{"n_layer": 11, "d_model": 160, "n_head": 2, "n_kv_head": 1, "head_dim": 64, "d_mlp": 448, "vocab_size": 2048, "activation": "swiglu", "norm": "rmsnorm", "norm_place": "pre", "norm_eps": 1e-05, "positions": "rope", "rope_base": 10000.0, "rope_fraction": 1.0, "qk_norm": false, "attn_scale": 0.125, "bias": "qkv", "tie_embeddings": true, "parallel_block": false, "init": "trunc", "init_std_qkv": 0.022, "init_std_o": 0.0, "init_std_up": 0.022, "init_std_down": 0.0, "optimizer": "soap_variant", "lr": 0.00324, "lr_mult_up": 1.47, "beta1": 0.95, "beta2": 0.99, "lr_head": 0.00809, "warmup_steps": 200, "schedule": "wsd", "decay_fraction": 0.731, "decay_shape": "sqrt", "final_lr_fraction": 0.0, "batch_tokens": [16384, 32768, 65536, 131072], "seq_len": 512, "doc_mask": true, "z_loss": 1e-05, "train_tokens": 149500000, "steps": 3192, "dataset": "wikipedia_en"}
Each number is 128 + 32 x the weight over its row's rms, rounded and kept within 0 to 255. Layers, rows and columns count from 0. Numbers have three digits each. The size before them is the row's rms in percent of the matrix's.

# layer 7 attention query, 128x160, rms 0.0788, rows 0-127, columns 40-79
085:150146182108141134126105127143115141107091123131132121153109100156187119131154156036146052124091135153108154141084205104
104:116084105151106102155164126101079157185090158186089098164125128135120189171153085108160116071130155111103117156134158119
090:127119179123114138101130141118131198141117131156060109135100138155147172169161111087112135124128195090105077185122205125
090:120102112101075122157136096092181115097150116151145118144183129087095104088082120139121146113156110161140129135146065167
077:161180106157123097077114082137153081107129105110185150082104152170137096122112232157092127158152126128102149104134132152
095:124129126130176183112124148152117158127092140113096105118088135198146136174125121108148096159098141110064203133109178114
095:132090098110146119094149178122041110128098116142190125120123113118173171161128093193183110135166139108156162137092152149
089:139186177153134089038074098111185103078127136108119155127187108123171092058131109170108093167117146106121149109124140135
082:106166147144074126153159103126141188129109185110107091128115110118126129113158117074139097131118126106175091115150146141
088:080133155126121120149157160115133059147137124141166117083181138130149087101073154137106155148110129123078144137140080170
085:132131143114137151105121123132084130127161113124159195115186144141130097103187118133118113165134104172169091144174131142
094:155035126090121047113142143132135128129124046137109073120064069146141087120111197118165155085118085118086149142112145086
089:109144091106121118202131125094092140124107175203081111175044161127112174174096145129111134102135149053140173113063210094
078:106179142115148086146103123144146128216142150140165109146157147112125145100141110181147079130183118127125147115101174129
094:194105128108159125046116112138124158094135114053124084128095088096115085072151179106094165171126158133077122143090133130
091:136084097092121133141132195125166126087139165140138146124095135081098142102169112172139191101133073134149144144136109093
080:113146132103154065170160207104132140116131105091101089127103152116150074128141174114153105101165163125128122121121161104
091:124139143133138122165119107167121124163096112146140109171068156158107111160183132127160120164178138115109192131094174113
094:123107109131154143139148170106106116187129104112118117150110137183149143127115153174141100092135097102108184086097136156
088:094130099118158073091141139133120106116149161088203181143154070095118115160113136067133109164129178149128118126125139146
093:125081119092133140154133107139103161060105111061087152117106130151177070132151163157137099113129105083131195054133118124
106:140164069111103073114113164109142092140080145155151126189101099065102123173122174115141118121111187120138105158050090082
101:149136094106150123146145163143138093082146116168124115122095061122157148099129212156138119132118105097077159152070193134
085:118115152138161173085095168104156152138142145133116119112106168099147217168110102112144159169148191131116152141124189110
080:098109113154151122153151152115126089159150144094101127090159121157136085099093147146129051103093134076129148132148154128
113:181118130134163114160136139156112136169126141106116140148102134120125083147121137101194142115151152160089126165098156088
097:119103131118121108117127088166067115094112121132096114101130087112092124159103163096069093072158120147129118154148074118
104:173109111104174129076119154159126168128088100154080194176118074096179187168098125123068122134120146144113114194136063182
098:163087076127145133141112133089128145135153090104082034162077129122122097116129127139115096073106146135116175159108105120
119:121092152132134146154154159134114102113105170127145156100077144136140194156123177147138107123134125102117119089102144056
103:117113093173107193129121191109104126121166130152125129153143170163186115160130070155093100104102087106115126066137148112
117:112101144149108066103140107145099155141127096096130092067164076118088171119086132086088102156135123084146100110122121145
112:119146178110144086146101160126168153146139110178124137176109140061096127123122103116094071067090177152198100163143073133
110:215095133067151109166147168151142127085096126136162037119066078118125108081141120104107130112154132152108129146130093043
091:102150148153119185110146072148210115168130106138122149086071084118101132139159086106104112145104139100140144157139123112
114:174072112130174067146148191128101130093123115128074130101110100165174139123149192127150166118128097129081158160141182108
126:147125126168109116102086130149127135163155099148140116119121073144097180127079132055036140191097111131180109123130065124
101:148154100201131151175139084133076111117170125108135143151117139116158115158143124136071095128064103105137105139193141160
115:111125095132120174130177112074153178135230217184126154161155117154111124196140073086110117076101121154116135163131130169
117:135183133120120148070117168083170140101140126164125118174142122136158157059088129105106128103141128174137100101149110090
113:153144154073151157064111115155149139100122107133159137136069066116192145105125190163095136070159154195109132121184140102
109:095104153138090125142171107140124100148122113151136210143131085118147146143092134144125100124110149093091097086097138138
123:107141167130089095127150093151154170133088182132149105104151125136171167142140142095106155121161135133101149083126111103
118:132104189131146133168117131191180186146151133146152072069078161109110118132127185120140125117077095141122187129142141136
104:174099195095111153101140140131186145134093075170139137078060091151149099139135060129070104158103124099143151149097136099
110:097127154091170085190141131159096105163166111124095106129132084155101107098152120127145148153152096198142159199140154103
116:103107152111153123128104107143161132145097165123083111128099114168158210108111099074102185157166172119174057144101080091
122:161113139145111089136147118144156102163131179183176151162124082125173190170125207121139151172102124157085096082085125118
113:134105127113082048085074107132147106180129122167152101109169130154126170121118184204147158118145140041180148142123160069
109:148156126099214121129102181141134094170135146137139088118094172129127146079145105092051164118204171086089145079107152114
117:127134168183160158151162114069110130153132036114076065099160080075120064117069101097118148098091054105187095112120150157
113:147108132134087146141060164177143114127105084119121151167125141117125064151196101112107110128120123133133107119222145164
114:033103160070155113157117092135090101131098115144092175129155116127102143138117186176163137158132116067164139152133122126
115:075151147115113129078134133142074115164138186148113154153167145082155190172106159114103096149118164105123149123099104148
117:175099081111088137139162158149131131064143117100116201165192124133128097162103079128144133073154129122095101112186113111
119:097125130101130084145085102097172073135145096100189158157127112112029104129164055147087100174130124171175173084114110176
110:144155121098156156076055140116127135150201114120069122045088136089097070121132122127148135139139156063145157138134072113
094:120147050091133043140143134149164068136115143183162064130147112133137115132131144125112092100131151152176132103164085156
106:131116129154127150139122096146086089151151118169050173108184129168123090085167053101151195159164174119128177140038126171
125:131103130088144086131107112122130085134086150135105138144122102141146108149067151107101112105209138142100161124105147151
108:117170148174154120086096143144161077155100113139167155128163153167120088121071071147114174191129108163136103162090027139
111:162118115120096090139107148152168141130095155205186106134151081103131157146099204067128099113148126151118098092087189148
121:139184153145135115072155191069107143170154141116108091105169167128120131115137122106147093104103140168110152148090105115
120:117099135139092050092157130136107183126203169172200095117175164196096168179125107112083127127170116170129168110125188091
085:142135154083119151104165100118108167159112084076082089157142147194159143154146114112094086132061166090142181151131163105
086:158184120118135125109173152133132181099093146124144115127085198195144177139126156130147118074099118160127130109135127110
085:125166132074112103054126134137109137128108091145112143143119215140091173162153111081085086114084153141151145107150125117
067:099076132133150144184057129106189120132102192119146157134145105097165082187093121132135134118158097093102113100096075128
076:108149112147124123084099141146079097092142066163190132111122157098008131195114187122201170133159157067074063164151150146
086:139197123124102135163100105159099158157104050096113081119102177123173149172183131040107103138113166132122166104111197079
089:106136100088163137158079170107095118110092130117116127121142172096124088145121121122155184131174111138215106126192110130
080:112155147141178103172104163137177131091118165101078116131106129095176083128116105102080138133113151132112164162098151165
079:187127090121084160086092142111148127082092156136150146103122097110127152127080140138109207102125069171177079138167133140
089:134091099150120105147089066159140039086173046179198114117186126107098128102094134156110129141145152118121098133148079149
073:119138064155111124158182051118123167157169174167140110168192180111096081117154088110130122157159078128121169121093128155
087:096127115139156085132176170135119079107106085168198137145124083128107043083157174097174123135098118136075139155107222098
094:098124153126120172124063125084113123208122130071078108141100142138135144146118148138140100137124132044064142123083144090
090:113148139126165127142184156110158166138102168121067127142160107166139154098122113145135160134153130113112169093124154091
097:126107137139120072117051138132089099107069064072128121182097125117177115173151169174144080078095119091102111148119129146
094:119122114152127125112119150123175118178067200119100199141106102143160117124090140168175163171111078080150161104097135149
087:092164126146116147100167146129128098027107157109117149120114150166150094153157184094142086162121061064163135155143179161
102:146167119040145137151196141132183084136162126187157090138073134148083170100160137136081163115139159132077192097109156116
100:114132110125140137180154078157123177119092077153145093135125123204119154165170083098102137135095209133163164116109153095
099:111109115149095120108121104130125086098147127145126184145150142125158091137113103151171096157098131113187080183183119175
090:171119103096132108149189121133143124082122141118130101153063079140110199160118136077152131112121102093133135125113145116
090:080175113109089054154097073102149131069144161154102149155124120107098173149128138161172117135161095135142146169108161113
100:180137148089138072185124143129143101139114095106131128125148109153102144033152166130175109119146142127053190142101136095
102:146128195115163150072183117105187173181128148082157134125215142114153181139109127137121086180101132084081100133105066076
098:108116196166117143165142153125156132139102099139155073135143115135174150120116220128162139085103137088142090136145123093
108:184122151107205073110125124134136147165125095085085132167129051119098114089155136135152201176186139116061162136067098078
101:144150126153143107163201130120120100126139070081161108115130098108079119095119116130120170100163089131084207155063094167
102:095091136206170172142179173104108156131155159113137138126118103116153116101036109148118164138140131094085140124131163052
090:182095089143136114139105155118104135125140122106181116159120133150123084090191143166224126139089111048119139132209110128
107:110135129130114144177187109113175168124085131062069095112141094134192124139122132095156126108130090054095138163098197135
095:168141131177075159118162151099109100136138119128155155132176173109122174156114066142121162120116119157094120109173097164
082:115160136134107192130098128129126123119103189102120137109119120135126166157150143082161105124135109131080043186201098146
101:093169157121092123103099143101128121192131119154120107117130209131082112141104110123147096063111113090197078130109084136
117:131121144111148093178111131192152155111090113102154125055119076106095136058104153122147157105123140132090138171130179105
086:097185087189093159172156150084186147110116152164087136125164187156132100131157093080086172115167154115179113096113163186
125:183117165078145086143134153104145119154117180069086119092080074134107125113118159114111080149121161103103137129099146093
107:155141132184072111111111173116131144121170105179163139124050122158074095175115137091087111118131122139211105137155111143
098:182106105151119142074133119159124126112154125129116114147110108122113097161075123137063189121108150169204157136112075156
088:109140090110139115131179090149132149079147169153092128076081107128092126123128105172084172100168169135074148146082154103
097:140131102184122120119030155097111152163130158103125102098132106110095111132101149163067127139151146155104128126083096121
098:169110133085154161127104084168158137131124122115079094121044125105139081078154127122161148136157096156097127168127074062
098:175142110203092142150188126117146129103093116129186168147128089132196162084148194105109097104149129132115093090120141153
097:141054153127137161083111169138140140119087162102064120091075122169219115128076138157130103053181187149117097152167131113
084:048073093154161143095178110141139187155121109120059099166187170148151143120127159056108107098139076096097050125123146077
101:149119215140140116106127075156146121153138089119175108110112083128155135104105137135118121145128154176146143066172088107
102:201134167138162116179068125151126098124110122180102094107182126145150109118092141095096137151155103099163106161108136087
103:154139106133151114146145149120164125112141153167089125087129113093154139149126188108110121108090108134135121162161143132
085:084140153105105077205178168108139110168096148156162116185112112127147141106096113165125119113116102127200076121117126145
091:152133088129091062166141139147149123160143102098087072128118130135193159100187131141108194197146124110124164123096132087
106:142131128143107161083136117129142197185128159075131098141139137153105131101131189106083117052135128114122175085124131080
108:098105153064158121184153089145101125147150147112125095145131091078121109139105164146106142103172124071131118113046163086
092:111092161123117135071139084187123127198078126138063126149117092110122107118169127108113104187084141148099118113179091116
102:199116121126164113185042138169126083105115168123088181122099101075154151113146112145125155100163135158120130147108106118
098:167195139117131130094103083129165122139156114134163138168159144126101156122134103096171158171157096113094158183104178109
090:139122145171123126121134126097120178104170153127149096182130100148108183156097122156070087131173093171128176133130159122
096:204103115081071180143085173050143156096116100106105148149153129097113100120123076154167096117126054150167164108147132180
105:101090109110067081184154111110099175134147118129182112088173120085086114184159127142131121160122127106181137172170178173
119:121113125144088122118138126149141122148118164113153099117101174151152135117095132170086099222084127138144133094157130140
091:149134120159084163099082084155059154167112068082104153164184156077090052117135083104159124113119129074094126107179113172
097:124143137146162156109179111089165124057164197177121111163129117150137154110147110092107123147129140186068154059181184116
095:130155131118103134169164125180101106172093126113136166114192124179121066180086102137128155170169149184128116132118093166
102:170091068165135139193114137136084144146177100115154060077118108116091064125140152151148124061140113071065115101053124107
096:150120088099122107120155204095111085042105091137126054075138130197106102067136118093103163046127147166091104142143108151
106:170108109139066145091115147157151148156188168126215066104185146138124154125134156144101133154165102071111193124097141101
# layer 7 attention key, 64x160, rms 0.0762, rows 0-63, columns 40-79
067:099156122136139137131094120122175129100160158117121209091154142115074107119072127140121155076167129147087073115142090083
088:142174195116151109126152178130100148150068140144122122168147116165137099119222143053161114139141160145129175081139159104
077:100135165104139083146166179125153124105100127163073124104172087180122090089153164085188125128113148138082104114130121070
074:135104171147143112141079128159036167137128104090148097133114117171114108115175145065158056144119158102101157142163172123
071:108063077114090118165101120121134148108179156099158183131129136082138119140077098145117155156182118119125087134106155108
079:112171160151134177080145147082143149174136176133159144143159082101096103128115145064097066106085082140121101125096121094
080:108183142058101144130135185155203123130120109198137090096166094119143110086131048127100126171131105164145116145095107140
085:144167161175121103113128133191130133130143154150081129120112167104068138157138141144165152102127092133165088129158070106
076:121115134120148168139120067105088124071078080133157152112105144093168133187113163214089125083119175172102207102155086097
082:060138085129137144094114100093106132131120149074148184127162138126123096152101140134096114136134110169171083107120159122
078:103167099125108035124114069135144174109132121137199167150135141083110148079093148132102115152140125130158131187111051119
097:112144131132102110077123145105145139189153107077078138117176153140152126128081101166139113167185158097164115115126103134
096:166146119142194165102105130095088152141094161142165216086106085084146128146151106111104103138148157144136087112128181079
080:127136120150142137154104179143127119154060155176084125145162192140157115148154101147226174113045154103159109121148158108
079:160143145072166102131165082132163132186182132134156132082132144177120127104109099123142136138114119140106194135108113095
100:117070143086130149162177088137134105141148093097123054067089136143131130109115148109157129106182175066075097158151131072
090:088148161089125118075132139151079160164095059129083190197146110131136105110086102057093158086137138214130098102103110111
096:138171150116108103085203165133145123135142187112075122114124109192132134102131150128173103084101202177132154173154168075
096:152167163125093116122109199167210130155165159175136107141143075111141174106163083070093176146138074174169119089110091126
098:102174105148112171106112088177080130086110153074159104091147104130121094170161119164114139116140118189107175142140141124
083:147182129099122065104178084120118172149138137079082171133115089161137118072142159132158152149085148158149112136126106083
098:097194092121107159093163049137098150082134124043124098131146177160163073136165088128098091054161130124131161074127139145
104:177084163102159170149124114112118121142150101097104109116129117138124109104155186063176106144104194173131115096137118081
104:159152070107120137125124115137067082133141085157170123192160131123075126156100113068163097132141140143125117086143139142
108:109103131161138186115106153112160121104113168138085110134060124094143161130092132106070160120155129089138117102150124147
099:190115173095130162160184096117117180133115154106076118067136057140147117124121167143152186108108172207102211133118135102
114:113133135128124130130109136104187118137087139093081087071106066126168142083128207105147165153132203130180151156173157091
085:087137150170106116165114131123164123141156163136174122129102161121164105129150081120102143062122133103189151142113142161
108:119127201148152167100112098176129158159093125138116130088125056136142172091099121108108154159158131073171134105173137095
106:121102074148123129107146118113152129124071119119143068086085107095112146102152157116060155081135104091150071153178122148
106:090170044135133139119028107110144127095127182141125118189095148116076135134142159155158148123122050174138106046140143106
093:150152192158138125060136174113158157156155164130186132119063118107148142139129158110189071114078126079173114158124115098
093:066079115139124182073142139093090151139207112116072064075164068148134072117126135077077166119121186080193113168164133105
133:118118144135131106164130130130153143106138164120138123078097038079141145159092217150137097123138157165151134195088122121
121:159087146139200127107089182155131116134134163132122114096085102123153143089133146114148131131170167113117110096129123138
092:086089184082149072114119071110128143112095178108142100108115119114124126084124147113104115163116099118085153140111128106
110:056192161114110124131125054108121123129107116146159132110165149133163150154116093109119150150111112182066141123094064190
125:186056118136173103145159117110147133085160104148112113072102041176174157094146174124122126089083199123118160185151128084
108:094126097151097155188114098126123147183132171095178128183148185100096124122148107133074096124138091084105132106158115148
115:163096177130120142145148144089131094078085124124167162151105137153121159139155198212159091127126103045121177109151161135
102:140111096114119159086091122120135124084184118145161128143089124103154138129140107150138172124119155076195167118127128157
105:161136091137109119093140129103082104116143142082079155109174184159150174199132069161156096137131099128123132129166118160
107:099143147117127194081158130096186090160172181125139161064084096137144144156114127206082162090115135139097118129110126118
108:062137136172094169123075081118072153103161089123189148147121124163148110155181150123037177166108075110129141141101117183
102:043100155102187111149140067147131154124137137093151092102110104149115150104128115159133143150111136110127156078170070170
104:074141145095133074119137144117110157068149171183146067146169148216160103119134116114197177122085088113145137153108188147
106:125194127142162080061143094098121107141197200143142133185082096070113164155102140139092094113177109154122112117144162074
105:129165157144111084103138162136149186137184152149111151157144146159126152128093093113075181143098093146108121183103125122
102:142118123085135072098191144108112089139138122176203169139156058145153155141069089145177168104115164107162106122101116186
112:130164102146169164129089103128144063114111104148121155129146128164057142158127109163146178157189127117134134132116122143
114:069150131128093121197079142135123145129133100096110119156152156095133099133106181165167103088135110128164100150171123124
101:201120138109119174133128118124119118179138091107126154138141105144102142108087128132114158173108171109142148142134104185
110:164126186046130057120165120145183123157182119117126100115174128128105165105132148192144149140109121157155152137154080106
108:130137168109132143114079180129132163120107203112139175031097088134147172085172135107104113120115093115099170112143168087
099:107141117094116115097111127101129110152117085141070134126133183137201093115173071171121140103162156082049085147107154086
111:156144147133144074146193092128120084154094080155084051143089128078145078097123098167148095150127157145117155141112119126
108:194087132177091139085087138150169131136163092097147126063163098109075103095134162080157100136108167111200145113094125118
105:148197159147136090162189111156117091112104108172135121101087104117114159129109197116100106139145112104224177148077159152
100:166120113135105137203112116149125108111093142103120153140112157130132063082168122135141075140140179116116125120139087130
115:109136179136171107100074147159136136183098120094115162148136085151146168162183177156112108107220117202131161139154122131
105:118118153121148108169200128135131097152118125106083094162141107130112146147160152140157195073167141159151125128145144134
109:165058108192080158189129135111141164116163097137150149169121149149116138152115132157137106133194161161119127152182142142
101:113154076105185124139136130098170161129130211113138145125123113089112121146166144118152067112114119132165176121180169183
106:114134090150115118151131157119133083159099099082120123118144173140101074147152101103124111142192139052066179128138148182
# layer 7 attention value, 64x160, rms 0.0795, rows 0-47, columns 40-79
106:128069103156071124171122174136207140120126124204167132133148078086154180131127152123118124108105140135122075156093111146
099:108089154125135135171153086116031090145056145070082115152177183126098149174121136183157105126053104139084117186080088131
098:120060123099138152098168122166082141155118036108174150122110129137129091101118133075133129082099090148115069136072144107
110:180132166066166112126205106153150161106136113070153136146139199088121094168121108179075128114141104103112135046077063070
107:166108133152135115155114144111112128161126080130109144135110165111166145117194132192113176160149105123136130130098130115
099:172106080140132183132152136123121135091155142164192188148106139168098143161120051138203171155122135147107133078121153156
098:131131162139132167141114152086102080145121099130107083101139156144138105116139124118147144075179119155173141138142134186
098:096125166211179135072128145097125149089129162147128067144127148113092146133173148127081146120142143102087140134126091087
101:122156129141148103111134144150103121085085116191117083136090092129140177125160100085135180142034203096173071164167132128
100:099144102155140068127100180140123118130079108144132106134113073087118164152117147103090212127128025098130125080128121135
103:094154141136126097126170132136116112133161111200161142115169100089114085109169108118184140136100140096073157147065172151
094:074099159083145104073112130112130124105149109138158165070155154059118076138171130159117114145149082124102144139184120109
098:096201096108084103175099085104151142189155147096165132108083134169132120186078154121176083165119123078155075150136160133
099:137062137145115173092104104166129162152086141147104142156142157118049135144116142064148153114080076086101113113125128142
106:111120086145144141116151144094147210215139148148102057110149177125140140084078135177067152089153138098096150131111149129
099:087150087158156115150105146111150171184185160127142089111198049131104098166130134141128117189122138114184114137121148129
094:136121152138148085144086147083127074160117102146126157091168127122070072195142107122120094087083148081158136102095103148
093:121109102108090168144142130160104116075088178186170124117076129074122164179081113133120149185110155150170155115123121108
104:108136112078185152093142086126101101149119121114104102164143175109148127151168147096142133179100155157091114102178178154
110:092125111173100103109159123136159197147056107117179098085117135149143156154069133111150114093121174121125125132134156173
094:099129109133137012149143121122184154167118143224135051124108123078084110115194130178115128167093057127137105105110126083
097:136172211119113152115063165152104103153132116105170099141138130128026075107110184153146136121156091134150109133174113077
106:140072102138144101119152117111131160109093124100093140101078164099096084135168103103158112182190095122159111141080113104
092:044131149163164071146072105119131098231155095145147133128163144065166160066106184133157118167136110110172110114101102157
103:138111147185119080166207183114184041132151077109134094138103140187080142121106132145163179187172114147156159162089172146
101:199176135135148049093082144117145202148135152125075148108141134152111143092094079153179134157152176113169138125131157094
089:117128170089137107112136131093182099076114119119103185167133108135100147066109140087198132078163094145166119106137102113
104:094086154098166097152137109167125163142155096134114098170165125115172165124151148137168142113146121081134128099109155154
098:144107082141201121158164093145143117145201143148090079131109161130089149131155144181130195077207155132090167162107059046
099:105141151125124164130101120148096162118126114178138075053157106108085094122140148094136149113156097178141159131107064106
100:042115144117152127150135135199162115125166173108086164138108149122121130088117113158149113139178097076106100144118104119
104:069139160128095097080170204138160073198123132113116109158091170100149156124081144082169099147147156110169137094148121120
107:122119122119139125145126097145118162126154118132097039196126095171175137196093123092083141145105142155179138084169113141
107:126114134139112135110125173089116131149114119113102137111149138130084106141097112065125130090095119121104153169096157153
093:095104121149136116107155103111109192115118084135110143151075174136166153191148124208127148141096164124151106168095060183
100:100120135158155189165163056133073108123119169135095059105137109160177128139127138107152129138173132124151108111122087100
101:095102065119129143165145113115166126146106166182156088140147162164171144093142091150137094084197139118135134130127088129
099:091149140137113128111138137130066226141187137120144161142143131128165134141188095071141079182088127124109162149154116138
104:121096145134199096141122097112124171094164128120135132097145125122124157096209200090166147131072076127187139164081126108
101:093131123152159130137156141114213132092181111076141100102145154168165142092118099132093105121121119171105111112169132146
100:133097120114102125082121062072127121127135141148094088122110145162085103166162078136083119121147173146132125164122104162
096:137174164108144076141126102125157095159154114129098191146131098119087124140065171077106076092072141143103080128112111139
099:145134179077092113154199107111150206198089116132096125123113089116122115168206129141127121181117096136157122182128127116
103:086216099110074148070101096084101128105131097096137138112144150127112136112176137172119106100080179169162121129144142155
091:174121178098166095138174099071130121203135166124112177115094149088158108107134147159126070109108172108145172177133098126
094:161161089117173143136125160188116153125134147185134165101083160111128149129120153144177102067099122114181151096093114160
097:125140127163055132163129103139092170104155164078150132175108144081128161136121202141087038085112132118131131115079152138
096:194191194176099107150115101138069142163075109165141119108152098121154117125094105131140027148152172100104154120067170113
# layer 7 attention output (transposed), 128x160, rms 0.0862, rows 0-46,64-110, columns 40-79
107:155074120071119132131113137123119150098134121058134138170121106173190114079125115135159098145118145191207145138146080088
096:119113197114106083171059108111149136126158096121115110088150132095114161096132192155116144154157103110184182155161168074
106:130158133125094163147120085164126121136146129153108169113149166123157111130123121122151134178134156120069119154113067110
099:164152064079167127056128134129200166097113150163113143110153121123075115155066124152161094115101115183136131143133108130
104:142142159125171118163130132130096093150151077100143100159119071152112059105127130065093115103122121081149134160113168202
089:072138087091180150118108106139110105173160166112116157176075164102114131121073114130118126186129093161132134156124158148
101:128184100142143136077164147092143124114052134126167105100103116156123100192126132142100077043137133109054157075163160163
101:124098159156097137135200117100095107125092164078112183126089125143173129094141139090122169079120084179130136100102135171
102:108092133146149078157167143196092143157158073115119159128125054104118164161108124087128152087181086133130142122073172105
095:067179127129166133105172191084095126112154132142179229143153155133164171134058128139207137147171155109131082130121123096
093:124093195082086092171105103142118118100127097159115129180108201150122140113115130163107121125160155120070155111072158100
094:164121117183114168102112084080076115159135115137132090142139104096104116105121181152122047070099109108155134151148144151
100:096125126167147093173126095151122086237106103176114145160130127078119035181123105155076168135158152161116086151093144132
110:141171080102155150120197168165111144138141084152065154089146131126103157138119179068164164126143114142135094162048110137
101:113148136120130091155152150104141118154156098099120104099118121174082163137129146165089140097107141187106150132131158174
103:195132113105126198135087151143128188143172182120143180164142137060124110132099088089098173098094119105125091146126174148
100:185173175114114090093140121143173084161168100105061097167150160100175115098109143101138130096148144138113101099162075166
102:052153100167147111111126150126154132139123150064078151130178101097182117125144127133049142157159138143126137125092141153
109:105117136106203117112164115045107122103061126147157115169095107170144174099116154068119061095171133113093109148098146113
111:139089157073146187149119128110167173134108127077129153137097158068102151144088096198118163078143107120128092126086119085
094:081163144078119110168153114141114153134113115104177122158124093165128128135103129061148116159126160108105137121133117146
108:107156116131160159130111146153138151147166167177147137136135166101105184119108136172099162185103170184112062179111133119
098:204116134087105097117142145181120134111084182166119183148105142144158145058115138132105145138199111117105124168111118130
098:081153138089130154156150123128134119085123137157173119107105127143082086150120131138165148074126101092122110133097120127
107:099177169115150115172121162053192137116105172104123156108113137141147106115113111127079146079086146172102120170102116106
107:105103124145111119171123150097142139130100169164138172168092098054093178193131103130072152157095154121120114173188128169
095:119134131129133039114118117038110105063186096107130114150188078105158142086130131139128095174104100228162091149156150135
100:165133182142180152152186133126139114089122160155155135218149070131128142100087137098164170090148141162151140154063134138
097:099181073170148092138091133160153081173080126164091150126119111150093137169098089095175106114140172135140185093128121126
094:175095099163103182114096139093107121117138100140151113135180107130119146146126115133189150075117159058153123117089075151
113:110140140172102139142186135146070081167103156085092100142146089114117107090099098153138088099093105097103084176109137097
106:089165128109178098171182132094129089148131129118160171100173092139126157114088176137131130091170092109144155210086111154
101:133171144132160133178089116076117141093105121158092163120097112130117065126168135124136109117192085093079126116226162112
114:118155129098106123081113150071116106116096071118134116121170152075113150114120158112138135132148117166150176119122054102
097:144154112082098111159126166111138117091089085122145074158166134199131142116052132101098138095167172118154133088106159145
095:147115146117145108171164083156205162112092103161154128123106088060156128111079198098144144095073122134166178179113121065
102:137106137125159112135166114162134132151171157149126136093128144142103162169103136117139161142111146124169102090153126071
099:164115144120089179072074163168159122112138186109126114114139136138132105094121096152069096124126155112144112081121146103
103:160181182106098134200121106102053096129141147125116109129126142118123094102132139165190155145127083150122111065099143102
105:151132174100122082120169145132102049108060118151122084121139111130139095164088110162182099125113095171127103118189084160
096:148174142135158152113112129138137157130127161044121089113135125166152129102140105161065124157117103186146148112169144130
099:176052123108127088123130139139142083101093154132060098121162174117125148135167076100160069105109130172097091179131135138
102:122121080156181107068136167110130115150088105134133137114126116098116122124115119143080086102064166039117110144169157148
106:092094148087178169059093128119166122091082100139167105147125094181126128117147170096171156176048112137167115084105156105
095:167096163168114130169138120111104135188143092083162149152177136167110129136117155177112144159189147133150077131170136126
099:134119088149106101135127196146065206156091111096105122125136200178119115137138099044155152082135119185149170168121142154
098:110141139180162110115151134150106132162077116120111120193100125184157163062116124131142130181130158115165112159147018100
104:130140106172128105107112149113147089138117109125097119126099159097034102117161167095138139132134112180108185105145118142
101:114140057136123108065162103137159130115157107154103159129079038149094137113115059132094157098116171193087138143095106131
093:155108130156177119127150206186106135128107162087108109141066124132093096146096121122136142107147081189156160112133146103
117:152122132146195133124104082152106097110150094116181094144157154153193150150145104111096106119138132149136062098092158084
099:116112141104167136062120144115156122090162092168100120100117179124130138129068080124113145180170145162163137187148099095
106:153111153146094145167101160134121117137073147149134129137182095126168104178145133142189136070105083113160139120175132112
098:121047100138128131162124086119123118108195098057081138114147155150095125131052152125133140181131119095179099129103130114
095:095116124105138172081083146081133172107181184186122132073105063128142146119112140101198132083131206110159096194118145119
097:115176134132115151151142147150163142074134170098106080099154159164125100150080061162147151120096144123200014175149093186
101:180146076095152082169147182194146125138131139117108099092043110096107107138132234087102108121115117128157169135166157120
110:112104056104179097141173157077089143110173141084123129103096083089117182181175097077110127175133125166113103108131117088
099:016111090111181119116181131169145134118086144123155132097116215124137099113103107156163217122080090111107102121093155129
087:167109171153123123078033135092089132134140082110111179083161115149157157128147084137137106087081104129112107160129109082
091:138167203149125159190109119139150097137151097068190136180183112158121139107124110145042085141139152097088175104196098142
099:156097146191083139089135132122107147106093133172130089171093185147141124108128086114163132166116128116136137103166100051
100:092153164111143095133210065126123155168146127117142070085110129159116154124158169123150102190114143157079143122113142083
097:113119110205138164107149115182093139145039142098160133073135062151112106165094078117109120103067124099122102115099155147
091:173142136111129155167103117107128131126149178131146175091164122167098125070110177113199087104152133127146148153185115144
093:184092138092161164139052120138095152138192195116139168116107130118151142174140101183180123116130169173117053122160100138
115:143151157140135075124077146150089082137105110120157145119129064172139085129076165103093162181126127116114127116113194091
096:125131114138120139139141197115104097130091089105188089115092137128116096138164088160067164149139179125127155142079138129
094:140095105099169086112142133112122139128109122115108117173164153075185128180120130117125132123120110132162107157122082147
106:084117113160098127118106092051150131143200190084141065136122157154152101127146095127158100140039153119123154060111144147
098:069117097150104062148115101147182165136176123080148170117135113099134234142138115058091126112093121123136152123084107113
096:118133130130145106110146036175124105133098114128099157162113115101098111155156097149114168130200117112081160115155183119
089:118119120178124142107109145102095191171139110129156098093119100150160173126198107137149125053162133152120152106154125116
096:125116114159118161139137103155131170123103161080164130085109174117098102135122134151069158104170114042141095042106093110
101:108104085152055064157127154225133143141131162155164078111078126173137144159138121177123088148161154117088172095133118121
097:149105186113148159137144067090158147104177131099143110151107122062083175176139122118111170151123126106152174173100120158
099:115169072145186123120125124118137153105138179092116104062089110123131056134110146110079097191113134158145203182136107142
087:146112106131168120071142157151142128125141148152105170164140151148173143138117147058109149126140142144091186054121136140
093:143091122154097168081043084144126101066178068149133105123090117103153070135146164110113165162117134153113126108183113113
106:175129120156112147104117128190163091093131126120148168117104132153140213165092169084080113082134161148125162172103123172
096:137141115127148092093120155092100061138147137126147144182121136166160067092144097118108118135122177093080086113136142187
090:095133136132152111101127109107164124166119132104134172168059127069125154100182149147134150137152129143095204145129102149
101:125102126127089155149104079135136097154086167184089101121094140215153173137101108144170111167169087056074092129148129167
101:078108163164141128149088137058116153135166132126104107195086126111082133145114112128172130131131117076150174130112126104
097:147127080162104068204116110121092148163116120148110120125118108082149182202177139107171147115141137102111143183157107185
102:172081121087125083151122130144185130139077099146158092161102117143111165109130165168130077095151183114178138186092132147
097:112134154169085172172063099124183148168165146114096099142130112118138130071137198114184090149111162101114111125137187082
091:154103096107186100172068138089079145112138182119168104116107130159106130153111147127213115078081134141150138154105074068
098:091167117160153118138145141114126153219174129148129140058124119166163141166129186162158135087066161126170133084095189145
089:119104141130094164116155062130148116113097151104111119185082166125082134163178140063149140143165166177105162122101147160
106:090179196186129082136128086103166107118125122152103121122107106134122167118042099132153150188140137146138134131134169102
101:107097111081141131135095120126126120088169147170156108101098108138150187104093101091185083125048130109115153100128063108
096:121116093156160104126167134159122103156126083118152118114156072151152138151128155163112117170123123162118110093128024110
098:197123142131118165132144131168186106141140125146136141095163085105144119106152210109122161170142154128125178095147132124